Part of a small language model's weights: some layers without attention, capped logits.
Each number is 50 + 15 x the weight over its row's rms, rounded and kept within 0 to 99. Layers, rows and columns count from 0. The size before them is the row's rms in percent of the matrix's.

# q: layer 2 attention query, 192x192, rms 0.058, rows 0-35, columns 96-191
# k: layer 2 attention key, 192x192, rms 0.0524, rows 0-35, columns 96-191
q0 096:46 59 23 02 18 39 63 33 54 56 57 30 41 52 28 59 31 39 61 47 72 14 37 65 62 69 51 45 38 39 38 68 57 56 54 38 61 36 14 63 63 58 33 41 29 34 66 57 34 55 45 44 40 48 44 50 70 28 34 61 43 52 37 40 64 79 51 46 31 53 38 19 67 61 35 43 48 40 39 57 36 45 46 53 61 29 46 69 48 25 46 51 56 52 62 22
k0 078:69 39 82 46 49 64 29 45 28 15 56 45 69 48 38 35 60 45 34 46 41 51 40 61 54 60 55 31 91 53 56 39 48 52 33 89 48 32 43 37 76 69 40 21 61 83 64 64 70 43 51 49 29 54 41 66 75 44 60 51 55 49 46 31 46 52 37 52 44 49 57 54 31 45 57 50 31 37 67 46 59 33 40 54 41 59 44 38 72 33 43 71 70 54 53 35
q1 084:20 52 61 67 45 23 63 75 68 38 54 48 63 37 34 62 58 43 35 54 33 44 60 60 48 50 48 76 65 32 48 49 36 58 52 29 42 56 63 51 48 36 64 45 58 49 59 35 54 49 51 56 66 33 69 57 33 49 22 47 46 86 58 58 83 39 58 51 47 59 65 37 61 32 54 48 70 13 63 36 35 58 39 53 61 42 24 66 56 66 51 70 70 53 61 50
k1 075:33 66 43 99 49 57 61 57 64 56 31 20 89 47 34 27 53 50 29 42 47 45 67 46 35 60 68 42 14 35 53 65 42 54 27 77 44 39 44 58 57 46 58 65 63 32 66 33 63 57 62 64 63 51 78 61 31 59 68 61 51 25 59 57 55 43 91 60 34 50 59 40 40 61 34 56 35 46 59 52 40 58 52 65 27 48 65 49 54 28 44 70 10 42 60 36
q2 076:50 51 13 69 43 67 31 74 45 42 42 26 33 52 56 58 49 23 48 66 46 44 52 59 34 55 41 57 61 63 35 59 65 52 63 55 47 68 24 37 53 49 35 36 42 45 47 37 73 47 71 33 45 54 43 46 53 56 73 25 29 62 65 68 38 40 57 38 74 75 54 37 46 50 59 75 52 50 53 73 25 40 56 37 51 58 44 54 54 64 28 12 26 60 43 37
k2 069:52 68 78 38 42 47 68 28 37 52 73 47 57 44 33 75 33 25 46 36 45 57 54 64 53 62 62 36 52 63 30 61 52 72 47 54 34 42 49 43 28 65 57 65 73 24 48 54 61 43 39 62 36 55 48 41 37 60 28 32 41 36 36 23 25 42 51 68 58 44 49 57 43 57 86 44 87 46 50 59 65 40 49 69 42 63 38 51 51 45 42 67 60 47 35 36
q3 081:32 65 43 71 63 14 32 55 55 64 38 72 54 56 55 50 61 51 68 48 32 71 33 49 21 51 38 29 52 34 21 32 41 43 49 43 52 20 70 27 25 64 61 33 64 67 45 43 63 39 50 50 48 73 45 56 39 37 33 65 59 21 49 58 44 45 59 44 46 48 49 47 54 37 65 42 67 49 66 49 93 82 41 20 77 67 43 15 42 48 51 51 49 65 28 59
k3 096:55 46 22 51 48 37 54 77 48 68 57 40 45 72 71 39 31 53 48 64 52 53 71 38 44 23 52 74 28 40 72 33 72 51 53 73 41 46 82 49 75 36 63 63 45 64 39 18 64 48 34 44 73 39 54 48 53 50 37 14 58 65 79 37 78 49 64 44 37 48 31 47 42 53 25 53 37 63 31 55 51 52 48 90 48 49 77 38 53 65 35 53 65 55 38 60
q4 088:29 24 62 51 38 41 15 47 36 58 43 73 73 60 54 49 47 70 36 64 31 27 68 73 51 52 74 49 44 47 42 61 52 55 38 29 68 73 46 52 48 44 46 52 50 41 49 58 40 49 99 34 44 62 51 50 63 57 56 52 63 34 58 61 16 64 51 73 58 54 35 27 47 71 16 69 22 61 39 70 33 59 44 51 66 68 44 56 60 60 47 61 59 36 48 50
k4 107:61 38 54 62 53 61 41 24 58 42 46 54 43 40 42 54 60 64 39 33 48 53 45 70 41 58 57 54 63 40 43 35 46 58 58 47 68 55 66 56 38 74 51 34 45 20 72 50 68 43 52 36 50 55 24 42 57 77 64 57 55 80 58 39 51 39 54 66 43 63 89 88 80 47 50 63 43 30 81 58 75 52 30 56 25 40 47 50 53 26 67 46 38 61 48 25
q5 090:45 48 56 69 20 24 66 67 51 50 50 56 56 43 65 24 44 46 56 48 03 57 70 73 45 61 59 41 76 41 45 56 43 55 43 85 86 42 53 49 49 72 64 49 38 74 60 32 48 64 35 45 33 52 49 62 68 59 57 50 65 30 64 32 60 25 49 35 46 35 46 39 39 40 42 37 50 41 58 59 63 57 40 48 63 91 27 45 91 39 46 42 50 37 50 47
k5 095:46 45 61 47 42 57 44 41 69 51 50 77 36 78 39 25 23 62 55 34 44 63 50 56 29 68 46 45 28 48 49 79 28 63 54 28 50 40 63 38 58 35 82 77 73 44 51 39 53 58 53 73 44 43 58 32 36 29 26 38 46 43 72 49 52 40 37 55 41 53 34 53 65 66 25 53 63 61 17 72 18 47 60 37 47 31 65 55 40 61 64 72 77 52 38 34
q6 066:38 75 49 62 59 72 55 23 43 54 25 44 74 52 52 34 53 92 47 63 43 47 28 58 38 71 42 45 69 47 65 42 50 64 45 44 50 62 38 18 48 42 66 39 40 61 87 34 66 66 74 90 40 67 58 62 37 56 73 31 81 32 58 46 57 44 74 52 54 52 53 66 22 44 43 51 43 53 65 72 39 36 45 29 68 51 53 51 42 42 55 38 50 75 31 36
k6 085:35 54 58 47 55 27 57 41 57 63 52 40 62 40 50 50 64 37 65 16 67 45 71 49 38 40 35 69 42 69 53 62 58 44 38 64 51 45 18 59 61 47 63 61 47 79 73 31 37 52 54 53 78 63 55 77 48 50 42 27 59 37 54 57 32 27 75 44 59 27 43 34 56 44 49 40 43 39 47 45 52 45 57 40 41 44 43 65 36 18 33 44 57 66 42 51
q7 095:72 38 33 47 54 56 56 90 57 42 64 49 02 57 46 44 41 25 43 11 65 42 37 18 61 63 53 54 26 43 45 44 53 49 57 51 38 33 78 77 65 39 34 59 62 39 36 40 67 48 72 57 30 39 56 59 57 83 53 66 56 82 68 39 69 67 45 36 37 42 55 61 47 16 60 50 33 49 39 48 51 48 62 67 48 58 33 44 58 71 75 64 45 45 63 38
k7 108:42 50 45 55 63 54 29 31 52 57 59 32 51 39 39 60 78 37 56 50 60 40 78 50 78 32 55 77 54 44 48 65 55 44 52 38 39 74 35 44 42 46 41 64 52 46 39 54 77 30 44 27 52 39 79 66 58 16 59 45 47 16 48 45 35 68 40 50 66 58 39 60 65 31 55 79 63 63 50 33 39 25 36 51 62 59 60 49 52 34 55 57 40 45 33 33
q8 089:55 47 60 30 52 62 63 39 42 30 61 99 74 53 42 45 41 40 55 20 21 51 47 47 47 58 42 73 71 58 63 50 19 40 50 44 41 69 66 69 67 59 62 39 63 71 24 41 55 56 42 69 53 35 38 38 83 61 58 42 63 61 48 22 55 40 60 53 37 42 58 43 24 27 45 29 60 59 57 55 55 49 56 75 30 55 38 62 53 46 28 49 55 60 58 65
k8 102:68 53 47 55 51 42 45 40 31 72 73 44 70 46 45 81 29 50 70 46 43 72 49 54 70 43 65 72 56 52 47 56 54 53 67 31 77 41 55 65 41 58 68 76 62 52 37 63 45 45 55 29 40 74 35 27 63 52 55 35 63 48 43 55 45 64 22 71 63 41 45 57 41 61 67 48 76 85 34 45 28 18 64 33 36 71 62 31 43 17 17 58 66 33 42 68
q9 098:60 68 41 76 50 50 54 41 55 66 29 39 32 54 40 44 40 29 51 29 70 68 56 49 58 49 79 57 44 60 48 45 49 25 54 24 44 60 48 36 67 57 44 56 44 31 40 56 42 49 75 56 38 55 52 77 42 62 39 40 53 76 64 64 48 37 66 44 56 53 32 37 53 41 50 37 45 39 39 60 19 65 47 44 47 60 34 52 47 24 24 54 59 50 53 65
k9 102:27 50 70 48 54 62 70 63 47 56 52 47 39 39 44 28 58 48 44 60 15 32 21 63 47 60 19 57 78 66 46 31 49 38 31 37 73 78 63 62 35 32 68 48 62 19 32 50 45 56 65 41 24 49 43 37 38 51 53 73 68 53 36 40 50 39 50 50 57 40 63 19 67 77 52 64 55 68 73 34 45 32 22 63 45 54 39 36 54 55 35 45 48 46 62 55
q10 102:41 52 55 52 23 24 55 48 45 73 62 45 45 73 45 54 41 35 53 46 54 63 90 42 58 57 48 32 57 25 67 56 60 41 58 15 61 82 60 43 28 37 45 44 64 37 20 49 70 76 56 38 55 30 39 35 49 59 11 46 60 69 20 49 39 55 08 36 48 60 05 45 63 52 36 43 49 61 40 38 44 49 46 31 69 27 26 42 53 46 52 61 60 38 50 51
k10 114:44 43 58 49 34 68 46 51 50 30 63 59 52 42 57 60 30 59 51 30 37 58 56 35 40 55 46 89 61 41 48 67 53 60 44 52 71 55 82 72 69 60 57 45 53 28 41 32 31 68 28 56 50 26 44 47 35 61 87 60 42 41 38 26 60 30 73 49 33 37 43 71 58 45 37 24 52 38 57 49 39 75 41 60 12 67 43 37 60 54 00 46 49 73 78 35
q11 103:00 51 53 36 50 75 29 31 59 61 35 34 49 56 38 37 45 66 62 74 54 60 67 36 33 38 20 71 19 65 41 52 52 29 51 40 56 44 35 39 63 61 48 56 58 44 33 52 43 40 48 29 66 51 58 55 37 63 40 45 34 66 65 44 50 53 52 41 61 45 65 46 62 87 30 45 53 47 47 48 33 56 26 45 67 55 37 42 45 57 60 74 44 55 25 48
k11 101:59 39 37 54 43 38 58 61 43 55 31 29 52 36 32 33 70 46 46 18 52 20 42 51 21 36 65 43 62 53 54 47 49 58 39 30 42 57 31 51 45 67 61 29 59 38 47 49 32 39 68 44 59 33 24 65 30 22 82 39 35 28 65 31 17 40 63 40 68 37 65 55 55 66 60 57 52 42 64 52 56 35 46 54 29 78 58 55 56 41 37 62 48 48 57 40
q12 099:34 19 25 73 30 51 60 52 61 46 10 73 38 55 46 30 37 53 45 64 32 37 49 51 62 78 59 47 50 17 61 56 51 51 11 62 72 48 51 42 48 38 40 72 38 43 78 43 52 35 81 48 59 29 33 64 73 41 71 64 64 59 55 51 51 37 77 47 53 54 47 56 52 53 56 44 45 53 38 68 57 56 37 52 61 29 85 69 52 47 71 66 51 47 59 45
k12 100:41 63 56 26 50 20 61 62 66 40 83 40 72 54 38 43 59 35 63 47 29 30 52 50 63 25 45 69 51 72 50 46 42 41 15 40 87 36 49 22 60 46 62 50 76 57 52 61 43 46 54 64 39 25 32 65 23 55 51 45 75 69 84 49 60 31 75 51 36 57 50 38 65 79 55 64 61 39 44 45 36 37 56 64 60 41 64 43 49 70 23 47 52 53 49 46
q13 110:64 38 51 44 47 51 75 52 49 45 68 37 43 49 66 52 54 62 60 51 59 57 83 40 33 48 68 51 64 85 39 52 57 39 78 81 37 36 48 51 26 74 58 58 38 57 33 52 67 32 45 39 71 79 51 21 79 75 52 51 40 54 27 37 31 63 51 54 38 43 32 52 52 30 70 58 66 69 47 56 31 72 43 36 49 44 27 23 57 36 43 59 38 50 58 71
k13 106:49 64 34 67 61 48 44 29 76 47 27 50 45 46 60 62 39 66 63 30 39 55 65 81 54 27 50 51 27 48 36 34 47 78 55 65 34 67 54 60 36 52 45 43 76 52 74 33 32 41 59 53 55 40 57 50 19 63 60 42 63 52 04 64 47 33 71 45 44 78 31 46 47 71 54 56 40 25 39 31 71 56 62 47 34 32 52 62 54 49 57 30 68 35 72 51
q14 103:38 35 41 42 30 34 32 64 25 56 74 54 38 50 45 56 53 35 69 54 41 36 53 50 52 45 53 36 73 44 44 68 41 36 78 52 50 63 71 42 63 61 68 68 67 44 34 36 42 39 43 39 23 46 43 55 61 70 44 40 51 38 58 35 58 42 49 77 72 49 37 44 43 56 53 62 37 51 66 36 36 76 34 25 67 80 16 50 38 61 37 60 45 54 37 49
k14 110:55 62 52 40 50 81 39 39 40 53 48 51 60 68 54 26 51 55 41 46 30 65 50 86 51 52 49 44 40 22 22 57 83 39 57 72 83 31 75 60 53 53 61 63 81 41 74 41 37 59 60 58 35 47 53 63 47 37 42 48 57 17 57 47 59 56 28 44 53 56 50 54 47 59 49 49 56 36 30 62 31 67 37 62 43 51 83 58 46 20 26 46 41 65 60 49
q15 098:58 26 53 41 52 51 37 47 59 60 47 66 22 60 65 73 12 72 55 48 64 60 54 41 36 62 34 56 63 34 23 73 49 36 45 47 69 66 52 49 25 34 25 56 25 67 35 42 53 59 39 81 67 49 63 61 30 83 68 57 57 36 47 34 23 33 33 72 57 60 52 51 43 55 39 35 48 23 40 59 27 56 57 70 40 44 36 54 34 63 54 63 29 53 20 51
k15 112:56 38 72 53 63 33 58 42 20 54 65 25 63 55 74 45 58 68 65 66 52 58 42 67 57 37 78 29 35 53 35 43 58 45 50 75 42 67 48 99 37 38 33 57 47 45 65 57 53 56 30 59 57 68 40 40 34 70 31 85 51 37 51 50 55 72 37 74 49 46 65 46 41 69 58 61 57 42 71 41 42 22 57 33 63 63 51 57 51 51 78 20 53 69 41 49
q16 063:31 52 48 55 53 55 17 50 39 62 48 60 57 71 60 42 24 44 46 40 37 68 63 48 45 31 81 68 56 62 66 68 10 46 74 44 36 72 61 36 56 41 59 59 58 73 72 35 27 40 37 43 34 53 43 55 49 62 44 39 42 44 64 55 59 69 27 51 42 30 12 54 42 42 30 41 47 74 33 52 41 58 39 59 45 63 52 30 80 75 30 48 53 47 50 63
k16 075:03 66 29 32 45 61 44 24 47 52 74 64 45 51 34 64 51 63 47 46 22 44 41 44 33 38 40 48 51 31 47 42 44 73 28 65 29 60 58 56 34 56 65 41 42 44 49 52 59 51 67 41 55 35 39 34 32 35 56 50 33 47 48 62 69 44 70 41 72 35 67 24 47 88 52 47 49 42 58 78 48 39 80 73 55 77 28 40 44 72 61 59 53 35 52 56
q17 085:21 44 50 35 51 41 68 43 61 60 57 02 27 62 63 68 54 38 76 46 41 88 44 48 69 60 78 49 29 75 17 38 47 58 57 41 07 37 31 60 74 62 34 44 47 48 53 38 32 58 55 44 42 44 37 57 66 43 41 33 52 55 54 50 69 68 45 45 52 22 50 42 43 38 56 41 45 49 13 84 62 47 37 56 70 58 70 39 56 40 64 45 29 21 48 44
k17 081:47 50 63 64 58 44 47 33 46 59 44 17 76 57 57 23 78 48 57 40 56 38 49 36 52 52 48 45 52 62 46 72 45 68 06 41 61 57 54 49 28 58 21 49 65 48 34 40 47 72 71 30 68 67 35 65 32 47 17 36 52 66 53 56 39 57 64 42 45 57 50 54 19 32 29 49 75 43 47 40 43 55 37 32 28 33 52 59 51 42 72 76 39 65 50 41
q18 085:61 34 33 39 37 66 39 75 64 39 42 56 52 47 70 21 25 62 52 60 60 29 48 49 45 40 66 32 44 44 48 77 46 48 77 13 55 79 52 49 46 40 35 34 56 27 47 67 57 57 43 29 42 61 32 66 47 44 45 61 63 76 47 50 50 59 63 28 63 81 59 50 44 70 44 62 68 56 67 39 00 31 68 46 53 17 48 67 53 62 57 50 34 71 60 53
k18 083:45 27 78 68 46 74 57 44 29 38 60 64 32 31 41 34 46 41 47 61 51 17 45 83 29 36 55 75 75 77 44 69 51 48 29 40 58 49 62 57 23 61 60 45 56 35 39 46 56 64 76 64 66 56 47 57 32 42 53 46 33 49 49 29 57 42 62 39 28 48 66 83 54 32 59 51 40 38 43 51 67 74 57 16 42 70 34 50 52 41 72 30 77 49 56 71
q19 083:98 22 60 40 47 38 40 45 33 45 30 34 79 63 50 55 65 36 26 59 59 72 31 62 75 40 72 62 18 16 60 50 43 54 31 29 50 56 28 63 32 36 55 58 64 72 48 45 44 63 27 53 55 37 38 39 55 29 52 40 73 17 36 61 45 44 80 47 42 33 24 55 50 51 41 61 22 45 48 50 50 42 55 68 42 40 38 54 60 33 63 60 72 19 62 44
k19 076:44 38 38 70 74 40 50 53 56 61 51 56 20 48 32 55 48 37 59 51 67 45 51 46 55 34 44 54 52 24 34 33 34 44 46 49 56 54 60 38 49 46 53 46 51 42 51 67 49 52 66 18 43 74 76 63 69 50 83 52 55 27 87 50 60 20 53 42 47 68 38 65 65 43 34 68 75 44 13 42 33 41 40 44 78 38 38 27 58 78 46 50 31 66 44 61
q20 082:31 46 46 66 31 51 50 49 62 33 57 54 57 32 78 46 34 56 71 31 57 67 54 67 42 45 64 36 65 73 64 48 56 52 59 74 26 54 49 34 51 59 40 46 42 63 85 47 59 57 37 49 54 55 57 51 55 60 44 56 32 51 53 49 46 45 67 61 72 45 47 33 27 71 40 44 63 23 49 76 42 44 58 84 33 80 66 44 77 71 33 43 48 46 50 53
k20 078:47 43 34 90 60 38 90 57 44 50 49 66 61 58 22 49 42 54 57 58 72 45 50 53 36 44 39 66 52 26 33 56 53 43 54 40 65 54 39 52 36 46 45 49 31 47 37 61 33 33 89 61 73 54 12 39 26 70 67 53 52 55 33 47 58 83 71 68 53 50 31 38 80 27 72 48 63 51 53 28 54 48 64 31 68 66 28 21 30 58 74 42 45 44 58 61
q21 081:74 34 60 56 58 75 69 99 67 70 51 50 28 58 66 49 40 37 24 41 55 64 67 77 59 63 63 42 44 55 24 41 26 51 43 72 51 47 59 57 46 55 31 62 73 57 60 52 58 33 37 67 61 65 60 69 51 71 51 56 59 73 40 31 36 57 51 26 57 71 73 73 41 57 60 57 36 47 37 50 64 42 30 72 71 24 27 37 46 39 87 62 38 47 73 38
k21 102:42 46 61 56 56 58 30 53 56 49 59 34 18 42 35 29 57 83 32 57 57 11 44 67 42 62 42 43 43 36 36 52 49 60 45 75 57 78 43 44 71 54 34 54 51 34 68 57 74 53 66 51 10 42 33 45 41 63 61 59 55 51 58 21 61 46 43 42 68 70 47 57 58 33 46 61 64 40 43 63 47 48 52 28 45 64 46 67 43 66 39 86 40 64 53 52
q22 100:23 63 49 47 36 31 51 33 42 37 42 42 65 42 59 40 45 55 64 70 67 79 61 88 32 33 60 42 38 60 43 66 52 51 51 52 59 23 26 11 16 59 52 55 59 62 71 45 55 37 46 50 60 67 53 73 73 38 26 77 64 63 39 49 51 57 59 67 70 25 50 62 32 49 48 63 42 39 49 59 54 53 40 42 69 46 55 44 15 60 72 31 41 57 40 41
k22 096:39 35 45 77 45 22 53 24 37 67 60 64 42 33 47 49 55 67 49 89 53 47 47 17 52 56 57 56 41 62 62 54 60 34 43 40 49 68 44 59 48 54 34 37 45 68 48 76 70 57 75 56 24 58 49 19 40 60 83 63 50 47 34 35 71 63 67 34 54 61 28 70 51 52 40 69 79 56 88 48 62 40 44 55 74 62 17 64 67 42 81 47 56 41 37 67
q23 085:81 41 38 47 21 87 45 49 65 49 65 31 35 54 55 42 53 24 48 49 42 41 38 57 65 71 49 68 28 44 78 38 43 60 31 45 43 56 65 55 62 50 56 51 17 47 29 50 39 83 69 31 59 21 38 53 44 63 38 49 48 40 85 49 58 42 54 42 40 71 57 49 39 41 41 42 60 61 51 68 28 56 80 68 51 49 34 50 42 44 39 70 57 60 54 53
k23 107:36 39 60 57 39 46 55 54 69 41 25 54 45 60 43 45 68 57 69 70 60 71 36 27 50 34 33 58 52 71 63 39 42 52 56 70 45 63 67 70 63 30 53 59 44 41 60 40 52 33 59 33 69 59 58 69 48 35 57 63 42 11 49 22 22 38 42 43 76 54 33 61 56 50 63 51 13 64 25 44 66 36 49 11 41 66 70 35 44 45 57 36 37 47 58 19
q24 088:35 59 24 27 47 34 70 49 57 24 37 20 56 51 53 26 79 27 58 43 88 28 26 56 38 36 70 53 41 49 46 53 66 29 38 67 54 39 75 33 38 56 42 76 20 30 54 57 29 39 56 34 38 46 43 41 74 22 26 69 68 59 66 51 55 78 56 58 71 29 20 59 62 56 48 64 54 53 18 44 36 45 75 65 64 38 66 46 68 55 67 52 59 38 45 39
k24 094:38 26 26 63 54 38 52 73 57 64 56 49 62 47 64 13 75 90 53 60 51 52 66 55 41 41 72 52 60 66 49 63 57 70 70 49 59 63 47 35 39 68 24 34 39 39 46 60 69 49 34 46 45 59 53 37 45 55 33 30 41 45 70 43 60 56 26 49 66 46 82 67 27 40 52 47 73 33 39 43 49 65 52 59 50 43 62 55 44 45 56 73 64 45 40 69
q25 107:44 47 47 32 39 46 48 55 66 37 41 90 35 40 57 50 46 42 51 60 52 36 54 61 70 52 52 35 52 42 47 44 63 61 86 23 40 49 51 47 64 58 20 55 60 38 53 59 53 60 81 48 37 38 43 50 57 30 55 45 62 79 38 19 54 34 35 14 38 39 49 81 47 47 62 68 74 80 85 71 36 63 31 83 54 35 46 71 40 33 41 23 39 51 47 63
k25 103:51 53 20 41 57 34 35 61 54 36 41 61 63 41 58 27 74 33 61 66 51 73 45 69 37 52 79 59 55 54 51 45 48 51 53 67 60 34 76 38 22 35 68 54 66 40 75 59 59 34 73 41 40 48 70 46 51 78 47 48 31 30 81 71 51 56 64 54 46 44 62 68 34 50 61 58 52 22 43 36 39 60 27 46 61 45 67 42 54 34 48 40 49 30 37 55
q26 101:65 42 04 58 44 48 52 55 62 24 47 81 50 65 36 40 64 54 73 43 70 42 37 38 56 42 67 36 71 47 51 53 51 74 63 60 53 47 70 34 58 41 54 25 58 60 64 58 38 39 55 58 62 70 49 27 37 44 41 54 61 41 69 30 57 28 64 43 35 28 68 84 47 44 42 54 12 78 58 69 63 56 37 35 76 27 62 57 35 57 64 48 37 61 51 50
k26 103:39 39 57 44 54 22 40 79 61 38 71 55 76 81 58 42 65 37 74 61 27 71 19 42 48 52 48 52 37 46 60 67 77 44 52 61 51 64 54 60 58 47 69 65 52 22 54 45 24 33 52 46 43 42 62 15 35 32 59 60 48 56 23 76 45 57 61 27 58 63 35 77 49 43 33 45 65 48 36 32 38 22 43 49 78 50 48 47 28 50 42 66 54 67 47 66
q27 103:46 55 57 52 43 54 54 62 39 47 49 60 41 61 89 52 72 33 37 53 40 63 57 56 47 59 49 61 40 46 64 64 46 30 30 49 23 38 36 36 39 41 59 44 30 68 32 48 35 41 69 50 59 38 54 65 49 42 19 50 46 26 88 26 63 31 42 56 51 29 53 35 42 34 40 54 65 29 30 51 40 61 48 34 27 26 50 42 60 46 50 58 67 28 41 69
k27 110:25 45 59 45 50 63 68 44 62 55 53 47 23 45 77 45 58 39 52 17 64 71 32 36 58 56 62 70 46 29 45 35 41 23 30 52 25 48 51 45 35 26 33 75 50 30 53 56 53 18 63 84 51 65 59 92 56 52 17 33 21 62 52 53 47 43 28 59 59 62 78 48 56 58 53 52 48 61 32 51 14 37 41 52 56 50 56 52 56 50 46 40 16 54 31 39
q28 097:38 47 41 38 48 71 60 64 58 29 56 21 47 41 61 75 42 58 33 54 59 47 40 69 30 58 65 79 50 49 41 51 38 58 45 66 59 21 37 50 45 61 45 58 35 37 68 41 42 72 37 20 40 35 70 42 31 64 46 30 46 57 51 30 51 50 72 57 57 23 49 36 57 26 54 36 41 25 54 30 76 53 25 53 58 32 84 46 77 64 40 58 55 59 36 06
k28 105:22 46 54 38 65 37 60 42 63 57 26 51 38 63 42 33 70 48 32 43 50 30 48 61 78 56 66 43 41 47 42 43 55 49 48 69 63 67 40 61 35 36 47 62 47 40 40 30 58 34 41 66 82 36 39 63 47 29 38 39 51 80 50 43 74 18 33 53 47 44 63 63 52 30 23 50 34 60 42 45 55 50 38 45 44 49 56 42 37 58 46 28 56 51 55 75
q29 106:44 61 33 29 49 36 91 55 39 41 47 31 77 65 49 34 44 62 27 54 31 45 49 62 52 54 68 30 53 51 15 23 81 51 68 56 36 56 78 62 36 66 44 48 58 42 53 67 32 67 66 52 57 43 34 34 42 37 60 67 34 49 53 45 42 62 59 47 23 57 60 69 35 47 51 57 53 27 66 56 75 36 58 49 50 56 27 52 75 39 49 76 40 71 41 49
k29 109:45 60 67 36 27 45 31 57 71 20 34 58 63 80 50 27 62 49 48 55 51 62 47 70 29 35 51 59 57 23 60 42 63 34 42 54 49 36 55 39 47 56 47 37 71 62 65 68 67 34 47 30 47 63 63 25 68 65 67 64 73 52 46 54 42 68 49 39 71 32 37 47 64 46 53 73 72 73 43 53 44 18 46 32 36 37 60 44 51 60 75 41 80 64 53 73
q30 108:09 66 67 42 55 94 18 56 29 59 55 60 61 50 31 69 34 73 59 74 44 43 53 76 55 69 74 54 68 49 53 65 37 71 41 36 58 38 66 21 73 38 54 76 40 50 54 58 55 43 42 75 55 69 53 31 72 63 55 29 43 60 32 30 35 33 51 50 64 58 35 57 48 39 52 54 60 78 38 29 37 55 61 64 40 54 51 22 37 44 19 61 80 68 68 45
k30 100:47 44 42 23 65 38 41 15 49 65 50 43 50 51 39 46 43 41 73 63 45 83 53 62 45 33 58 66 59 46 53 59 45 59 53 52 65 64 47 75 37 39 61 67 23 65 50 62 20 59 44 22 66 80 37 36 53 64 66 49 74 29 54 31 56 32 60 42 29 63 55 43 56 17 44 29 37 41 39 31 52 47 46 53 28 39 69 55 39 49 32 58 45 37 63 84
q31 096:57 27 75 52 39 62 53 64 51 61 56 36 44 43 40 63 68 45 51 53 57 68 45 41 40 30 63 29 51 60 45 63 62 35 65 49 43 68 57 42 45 53 59 65 47 64 43 56 54 68 30 52 34 43 49 51 21 41 52 50 64 31 64 40 59 43 70 69 44 49 43 65 65 38 34 21 42 44 44 68 42 81 37 57 48 75 68 47 43 29 22 61 28 27 43 39
k31 103:44 62 36 63 51 48 16 30 38 53 36 63 45 24 55 45 49 31 50 56 69 65 39 60 45 56 80 75 36 53 80 46 68 60 71 71 87 70 56 44 30 60 37 68 49 19 60 43 47 58 29 50 46 61 61 29 69 65 45 49 72 83 99 49 42 45 50 52 79 39 67 62 64 67 40 47 51 58 56 46 50 56 59 40 51 64 57 56 87 69 58 17 57 69 41 23
q32 107:32 44 80 73 43 41 43 47 46 46 62 52 39 48 33 51 56 66 51 54 41 62 35 42 74 54 52 74 47 49 56 53 78 43 72 73 56 32 59 35 72 32 71 71 39 41 51 41 64 53 40 43 75 56 75 39 48 31 49 66 69 49 34 38 74 49 53 34 47 35 56 62 53 28 38 23 38 43 45 46 58 37 49 58 60 29 54 42 41 74 53 70 66 37 68 54
k32 101:71 56 55 36 30 51 56 64 65 51 32 66 68 61 44 78 39 47 68 38 32 27 61 66 53 43 52 37 55 29 49 53 52 63 36 48 35 49 40 55 64 28 36 22 67 52 40 58 47 48 88 31 80 46 73 78 53 59 90 73 66 66 31 20 56 46 56 39 45 53 55 42 64 57 39 45 58 82 60 47 36 66 59 52 57 49 55 40 49 50 43 59 11 22 69 62
q33 100:87 69 53 63 52 39 65 60 68 53 28 12 32 42 48 59 66 33 42 62 63 13 52 56 63 43 67 52 25 52 58 62 54 32 25 36 42 51 66 50 45 53 55 58 34 29 78 48 40 54 51 43 44 49 38 63 67 36 62 58 19 69 47 64 33 25 73 47 62 43 25 75 91 31 67 88 29 46 27 21 44 60 52 47 44 19 53 33 54 52 35 41 65 36 48 41
k33 109:51 80 39 33 24 24 49 71 44 70 33 67 59 66 47 55 50 14 28 75 64 93 63 51 50 32 32 51 59 39 56 42 51 39 54 68 67 25 64 78 71 55 44 77 54 67 66 36 41 70 56 36 50 32 37 69 47 59 44 56 32 36 56 58 42 53 37 47 36 46 39 44 47 74 49 65 49 21 42 68 41 53 59 52 63 54 63 50 66 51 58 43 27 54 51 45
q34 110:72 62 57 60 53 50 26 68 43 49 24 49 66 46 37 47 56 67 26 53 33 26 59 41 37 15 74 23 34 32 54 52 60 29 52 67 56 51 48 45 60 58 21 76 51 54 54 52 53 51 47 58 53 35 68 52 67 32 55 58 77 53 70 57 28 55 57 33 75 59 21 66 51 38 59 29 44 72 51 42 39 80 49 61 49 32 36 56 61 63 40 59 39 69 52 65
k34 110:34 61 84 57 57 58 31 63 67 42 51 22 55 58 50 51 56 65 61 25 47 29 59 59 14 44 50 45 44 61 40 53 56 52 67 37 65 21 67 91 56 65 50 65 69 70 58 27 38 39 41 58 47 49 42 67 52 52 54 47 18 45 65 42 50 61 38 39 50 70 53 49 72 42 76 74 69 21 27 45 41 53 56 48 62 44 51 36 77 29 30 31 61 22 44 58
q35 103:51 44 38 66 45 43 39 70 50 40 51 52 39 26 38 46 72 23 50 41 41 60 27 84 50 60 48 64 49 63 69 36 58 47 57 50 47 34 65 68 60 30 74 55 66 43 57 62 31 41 63 79 83 61 53 35 58 53 36 45 37 63 37 45 43 18 38 44 61 27 39 83 53 27 76 65 19 37 23 68 69 67 42 44 29 55 46 64 60 50 42 52 45 49 62 28
k35 108:38 52 45 60 30 62 78 18 54 52 65 46 44 77 52 46 56 64 46 40 47 34 66 52 49 59 68 25 54 53 43 58 54 50 79 64 25 63 64 51 52 62 24 47 83 27 77 47 69 55 23 04 29 61 34 45 53 60 41 45 51 33 61 43 34 62 37 68 22 59 73 43 26 60 47 52 54 57 63 58 47 67 53 54 41 55 27 55 40 36 30 40 45 35 35 52